{"n_layer": 12, "d_model": 224, "n_head": 4, "n_kv_head": 4, "head_dim": 64, "d_mlp": 896, "vocab_size": 7032, "activation": "squared_relu", "norm": "rmsnorm", "norm_place": "pre", "norm_eps": 1e-05, "positions": "rope", "rope_base": 10000.0, "rope_fraction": 1.0, "qk_norm": true, "attn_scale": 0.203, "bias": "all", "tie_embeddings": false, "parallel_block": false, "extras": ["shifted keys", "gated attention", "exclusive self-attention", "capped logits"], "init": "trunc", "init_std_qkv": 0.0274, "init_std_o": 0.0, "init_std_up": 0.0274, "init_std_down": 0.0, "optimizer": "muon_variant", "lr": 0.00304, "lr_mult_down": 1.5, "beta1": 0.93, "lr_head": 0.00626, "warmup_steps": 62, "schedule": "wsd", "decay_fraction": 0.819, "decay_shape": "linear", "final_lr_fraction": 0.0, "batch_tokens": 32768, "seq_len": 256, "doc_mask": true, "train_tokens": 287600000, "steps": 8777, "dataset": "wikipedia_en"}
Each number is 128 + 32 x the weight over its row's rms, rounded and kept within 0 to 255. Layers, rows and columns count from 0. Numbers have three digits each. The size before them is the row's rms in percent of the matrix's.

# down: layer 3 MLP down (transposed), 896x224, rms 0.182, rows 526-553, columns 0-111
# up: layer 3 MLP up, 896x224, rms 0.122, rows 527-554, columns 0-111
down526 120:168098142180163111113127168185071088187173114052104081174086148119176108111108149125177107078104124059086110138120115087169113173054191118121082192117123128075138100119081138140074132182142096090130171113158117139164164155137167165166101163121137139133178137112098118139105125124162088126147154122104100149151088148152138093101174123114
up527 094:160195151139113127042154141134074103096083088172121107072151106079140130131112125156097157088148123129181142152127094092178142155160146080188154132195109126197179186128101071136107139165125133131198093126091080144147135135140147073119108116156164197092143099102145121139138145142081146138167144135193102162133135080124181150082089128082
down527 100:099101115116123150134078126160097113201148162102145150123144140101148155143086145150097088185161134146151127153102162154091203081096095163137122136108121149109135095188215152135153083157064103087157134121126151136147127190178111155153125166109150151094143091144122138196108136159075139146085120111122082110090143161121146078110136124126
up528 103:103081141116124081143064108131138113125123072121117149123181097130091117151143121166143153110107167074123135091122156110130138148111093077140099092114170096080150108203132084157123091204103155162111095081118143113115086078085161109106135122130158128039115110152071192076130139105122113162121158133154109148101097086082074135132162094164
down528 097:133124155116179148157134157137093161189127164094092119156080123137132138136155132102072105200105112147168161109096149136114109154123110179120168143096125046204142096159183124196079117153139064167130169148073145175129175123139186175101075184108150154145107147173160112132173104080100145085187131133145105187122152144097177098119101145164
up529 099:107121116101126116099177133183156154093146166124116145110080101149074189159139150115160102089128113091161094182151153110124131142094095181092117129166029170143130127173134132074106136152196092132120140106133065142106145135149157137143125095116148123129211145071147114056157135140158117168174145141140145213129122164125091123152107093082
down529 095:089161156120086120172155096154118145159184137086113106137126179098141178134096134109049153173107091168113108131167151131156130157110151122134087097047196059163106157093082118168145090121093124121150113155129163156127114091138103115074159141158137050119087124207092131064204138076131144162159123136131154097103020112111129161137084172113
up530 109:101105172133081132167110141146138179128128098116152132163120164109167100120182141045156173114186134129157164095192132149084110155099134109097119134163115057122093123111136136098104120111156063151083150118134125153120080163174132170132128058086187120146091077097073150134153173161172123099067060160147134148206072154163082145120095129148
down530 106:084121210127166172126141131130118160098157069139114180130089169174079107167163167075166113124153076107157086146142187115156116109143112095102178118105149098159117121153094136124120098117095170124097116141207160102111101123052129145134108106164109106191135085139120092176137131161118130149102117152089124086154118176156162143196112133103
up531 101:193113079119060110092098171144117139127175152133088111044092115181096150111098125148058193130096126143094074062099085098141104132072138105134127123176133163151138085075135130091136168116181166077056118154104121094151113097108135138151123180102083153137127119107125133156056140175116079177072142148098116080156084086160106156091107136080
down531 104:150143123068121103110075181141139110147115153093098159161111174092096087170077093083090075144127115158119175122127142134087138185176167117142135130131141145102159191115130113119142082136174178157172173066138116158046123142155153123109077088118112122109079181120181140120146118133110120102154172139108064096132113106135163145114100061108
up532 080:093099134122112205065067161121176123140154159044209188140147162124142200062144088123131120131215156093171139112154112201144148142138093100147076143124130087054137098142111100155177166124149084145165165087180116131098060110163173106107117105150151194099080077170122119096130095128145109118151167110123103105137153101148173075138151102140
down532 087:115143102062177092129159143146162115116197144091190155176182181140097159017146098205110075159153130131144140117099163100121107145127106143110197155177169153124123080129145120135136105053098134128048086132096111170168206129076126125134081120091135129085161147168146147208142111130125086128136129123089120121125124116151129145110139185088
up533 108:156088095096137159143167149106078131151119099104108187117165106151161136155121179156106151034114139133143081158152147146156061093086173081104097132167070160164150079097192134115154098159124124067095194127120163189127127156128084158187160145165160114093104132130098138119154161122124114068148095075085077127143118143129133071136098108133
down533 106:136097145120173158105110117125084098108124142152090085182060138166174152114128099073109139131107132098150129206139115176154110093113127127141141095123122141125147172085106120073146095087097135119164125105205074124136121143200144122201130144160128159114118129128097133167140129128147114180122156096102110111128192116143173138130170171114
up534 100:128091176124127123140112135107113127138138157105206206076070129195168101171096175174125110143125095113168132076125139127098148185140093071181144108081080137113122129150085170049168119085131168164122089094128121101104100171143170087136094147096132122075120134162162143086086122155153117125134112142125188108146013121130093121117118125139
down534 103:167141096096206159120151096078127117177130115175122107140099105156076092139103096141143123122126150129085116114145130134105062152203141077118120165114069144156082126167195094161144148102113190147135024089167074117173133121128153096156128109087111077087103122178116110123052195157120165170157092136197119125100137180133131144130145153165
up535 104:080117153178126123098079140166130131104150107116094128092151101118146116203139126140117180129139166131051111059075177100087124177117130112138106119089075158076135159081152133158098185115119191102133118075126137114137091102168074203126150155135099108142118109100153099158084160133107101097124120155108121144121143121130103157125105079107
down535 105:138180124137168132146182125136102164168214156131103151146055119131126170143139082118092110151122132136122174152146097111120103126098095151110164162172173102141114158152160074107154186182105075083150105094196180097142109124092138145177089116132112115113116208164101148098142115142104149142151101057131097156141129103053122178095117100225
up536 097:176154142139139129100137171135159124019162096145195126111158146186111107183118105129123149167134078124109161106091161159108102147142174156072145152076145146115190144111164125109139157104149113128121103157102093124153067155100159087151110121080138177089110082169131156049098126123159161122157113115133122158149057137169109166112150091151
down536 107:126100131103156199092143128118099117113130069168076107085128124095094113178170147134122074156067068185165120137150200158118090109129083122113144121099114107088133187194127122112148090173093095160115097123175060092098064148156169089076105104121144101075121163180126198126127092105122150153113118117125125101126148100131140096193140148088
up537 098:144231171118138068167171115089086121121122122157132143125140093106128117090117040178127154089144140111125125164100112154149165166138113092150090144140141131089132099090095101120165190122106142205192113114166107157112081066096147169146098128172099141098145092078095134076127153162102147198067058090176115188119133115088122125089108152157
down537 108:170120113095113172124100125076135120165144127123112106135141131197086152162141129053110159147074117154118170033105075136063150181130124164099117140139128133141156074131133105233103149088122117112069163150124119165107099169137079127123184098164135121101061104084126129192143039121172125154112072121116119124134091128121208146070073075121
up538 101:158068112130082193074180106113121119079111105124170151125096141136083119196163138135169072116071162127158096086166201177127145143145124046157117090129140089163150167133137138168159142128137128135175127153113164148061136158125120120156123105129121152163192062126120123149120146139159150156160130154144061094107113107117128136119092068104
down538 095:146108125108111098178104159069077151119173163092140132160110123090161161082099101127175203135131131134098146170099081117157114110122150145110145145147134127128136111190112100074099060172164144112091139168103076146139101137144120108115096113137145180113164180114141114108146152063098146156134133169139134119122142148098083139063108055117
up539 106:157142107133063208146082166132066076180150125144145142072162067145138133123163136116086148139104152086121139167133102151159071157157188111133126114116142043115106109108131096146104226107113154103099051122165096135136103095108133086063071141139140078138112093154091101151170058162074164111112105108141186126107111115150135132080136124151
down539 092:118173090140132146103108104095172135143104135126113115111086097133143237114156106184114076140090058131124128069144128173190168135193043186094161111124123135107130091083159125202120164096111154084059136167126155119134090153126130147118128160160129111141127077143135149128138192145124106116139132144094187058139142105107134133076087133118
up540 097:152114144114126109128088115101131202054133097114095104168150193138116162170141095116104109118115138143138173081110110148132131151187085087107154082183110107149089161122134149065079125132155214084196078149062153053152155171095132160129124135092140167129139160112122175059108097085186080143109138088120084131156120121154054088171157179076
down540 100:070201132130103081115151203098184127105150108074160071131147132154099116083127168122137105145090179144105103140160203060110107138102131149143114098131139099133134140166116133113093194150095176096098170118140108123141100047111029062104120164139142142146168127066141150189090149151128155125115165097147158088190153152173135109131127205162
up541 109:166116130068080129085070125128103095154147151150159103120135060129100061117167062114045183154132153194164172126122093140164152170125162110123111117137136136117159081127164150129116110200157181118103117113145124177170131077121175175145148153118122152161112145134145129161119067147121142138133179114126141085151139123069107110081091105146
down541 103:135086183120094087162186155134123160106156091111150119176134061140181091156084182187161071121131167042129090121207149159070082156122133096093172097087122150152139110194085087157161093135162127163099146167110146105058156136132133113127142141118142149123115136171115177159182145159135095167125124083159155105105097167165116145150209186095
up542 079:148097182111119141175069189154090055132139098111216074110157111098086155184124183125116126107125124159118071198142098116108107071112120188159150099133104104146080099093179108103165115090111080109142089141178097120120144157206132093144154114124111148151116183125112083078082118096082128121128153144095140116097182111137111125154138123135
down542 113:141135173148079109214157080175148161088121086091153106085170139127113129105155092085065166140047087113159122158112103112105162100148113094136113129138164051140053150134109060117107114075096119101142130124168147121120154121127098126133173135129126151113100154140177058093117166105083135133153105124102130097077120158082168110099132149091
up543 101:151106145148103152144114111054096122057143069113130120094091066039120189169130159163083146160092178112072155115129119129130154120123108118086114127110066196171125126123168076125134154135120076149095103125139172167122142130078165108140097082110139179119158120126162110105167123179148094155160077106118179135124139100114106161120150096162
down543 085:129149154047165100124121156106161077054139126154109101123144180087126059102097060130151153187140150131147106123082155169110110115184121122114166127108134114140116119042125168094122074101170121095106125153141105040142214130159056132114161128149101108099134160101175108095097114148066149171054164096198168152128118145129103115157117137137
up544 108:155111127095116074086092117093142115162163100140131162133153146176142122146108103119146171068098139035110140138126096094150133108115115167114073165104212081106109139176118162140131090057154107090134145163155135133116137120116130114110159132087042097148080090107119148150117093110122131148137094125147134144156144016101125123135088079093
down544 092:111091147077127145143085107098142077077124136070135081105153085128131097149135163089155099097149157081105134157117148143213102116159068095154107149121142161121114169123143094140114148103085116153125144102106104126116146068046115163098149166168120090091128097174130098116123141085118111135125107103112086107125145147083164177119125089040
up545 100:145178131098108152139158126104048101167150107082113121139138105109143135187089070160138136148079129143180055106152181151137119102122157071139104140165098201119144134120176121190105139128145128088102114121139117107067115130070100089172113089119145149070174108160122106139130147114084108150127116110114141125106177124122108117153126165130
down545 100:075122104144105092109129155153175152163079087160076136116109088156149107142164158175102127151184143154099089075095166149125127108139119106111135107136141103123124112166074173202116145122131140160134129140132160112108174073115071120170133152123110091129107169118133139145166093100151106137154134185152079176089186105065138079085142134073
up546 083:164115166077075129135053144197156109089168111064134136137082108155110096124131170099127094128096098147094153121104082135037093147042119189116162140122130148098165159115149128167113112150186092142100113102130100139119071200098137133128113118151088086106138153102089164138111081144148121106154142178110106172149145071171131143103133166139
down546 117:168129120131141101145157162162046085125128087192135119157157096145164166107179136112131178193050121121140160021175083136125127144151101127119109195097123140115150120155084123118139138118079091177107073126107112133156142146139130101114104149127065085138169096152129107142172180121136171124154180082102139109125124092152137102077180143180
up547 104:092068116095154167071113173127107170112103182122139124119161143119173126115151114074106104127153135161085170146180082181126129152136136103079155157149100109100164083131078150146154186118026113103088116104121111090096137106140137114134163165097105148131126148177181091142086123095112142142093079145130130122116057099123121121164156120190
down547 077:106092090148131102145134146126115169087137133157121131106136172161110153114114085164106150124122137128157158065185162112122141135142089150101180111116107103104101130167170085102096145153147184156161066148162160070180154133135130023108121125109117096165137145119124080123118086111140091083078122136126157123121156097125158079167128136109
up548 098:110065089105135157108090142101088060126137134125137189151133128123150106136192158124135126116108141101132164178133150161160137145085120113119122112140132137099137089093167123070193131139112161175176159132141110164094133108155084119209151131118145118159138147096161119106097137191136138125100150106114175058164103116097113124110160108114
down548 101:134131092175132177116113111080171106090174034117144081158108156100138151150158106090112153129146117121119164108169137106146150161074125106158111128125179157099170131099138154179186127098159068135188156117055128133142123119065107158132184164129096064102099121081118066130118112118129068108105102167115180080131103102122135154138137152166
up549 095:067126073058145152072113134125049165181159134146171171172105111103149211109121144096198138166116164137144083142160164180109108083137118141095085155092077101179160179117062091102105130144109153175069179127108111149128113155100178116155108151112117106117091149133115093161104148074162125117098158127112067104137144150106133180147102154105
down549 079:068110110082151091109143182107137168119186101106198101087168191177177128141146184145125165200163143124080089104103185100097101132125212148168167126127206149123224129132098132088147144147096148139141155082165135105167111139077091078141118135126142104150166102090135138154162090182141175129135121064125140176096187128121164135171100159133
up550 106:145163131143134149133137076100137091101144168123162121063186120109126111221166180065135081142164162187109092135091078083133130168092143142154108072100075134089121184146160128136137085171175112134101116145146141105144117127170138070155130059107137099103185031142133172101129133086142130159077136132176144153158110171142107138089121132112
down550 108:126183145121129181136134110140064087084151157142137159141081120119136188136092159226109118149132077111111174158125129135100118120128142138104071107067123174137133133091166164213154071134157188094150096144171112175139082135052155065175171149115130132141166166103143127137131139143111151153123115164123070111125066086117195137180164140187
up551 086:158071116149098143148074078141077117062069149156146080147070180111145140139108108125108105113117142168170168134134121128181175135121107158123114126110120103125151112124091078129139140130119083151093108156178105081140138062084101089162081085097137111131108130170096169131132157135109091105185161145148121174103171147154157145062150096164
down551 118:084095141119124106144111102102084123069159100161126063086112137152115093082150090149148178105154145160108099156048160124069115172110065172145177060115146103157119128084127106097119178125106100135154114144169161105140160119160082151144127087135112144121164125115095150124164161108103119138107137118182046146135099113098103100173161072145
up552 108:104119127094187079059087132131107121178113064110124162129081089186116145116156100116134146142104159156163121133131181162086158136151133174090119148079113109132132095104150131127132105124165114181140108165146098162070100100128147100140065100173140051146146098119157236146156110089083107096172120118088155102169122147161097121106126098102
down552 094:145104082110091147192093094176116151096108129110117114153094145146119185111158106086118171118178168173115130180079099130128106115141128197138115129149170070124109131133179131139083124185100174131129114114109151131211172186144127110130157139153130148087066112163147045174078141122131100159138156160152112055168149164140175170142153137115
up553 104:129103145161164139173119125147081130123054110121126188089126127122142125173150131188112156085157173165122129134087088148195151129148178147078164127119135122106156100162105115127122204194111114096124095103088125173117098130102206143128135045100075089139136131081139116109066147116136113127145124089132094079085093055163114115156148164172
down553 111:125113110135119129111082075149205070142164105150115109147122099064116145164118035145163090148120103136138133095108099171140137129118134113177114090143067176158135151136134157101150079108118080089141150147123132103102108079067104156105084087183166160152131084166130114208088100148154132121170101143107183141204087103154108127116097147149
up554 096:087076113137185118135080177099071110128107060108118151083064157188120159106138118156127055082061121102116087154058179126185105064118129181097140078104157099087148113135142094136152135161124088150174174144064146070127163089121135133120082100112167183066166153125076130131111117096134072131082159086179090138125152124131146152136073159116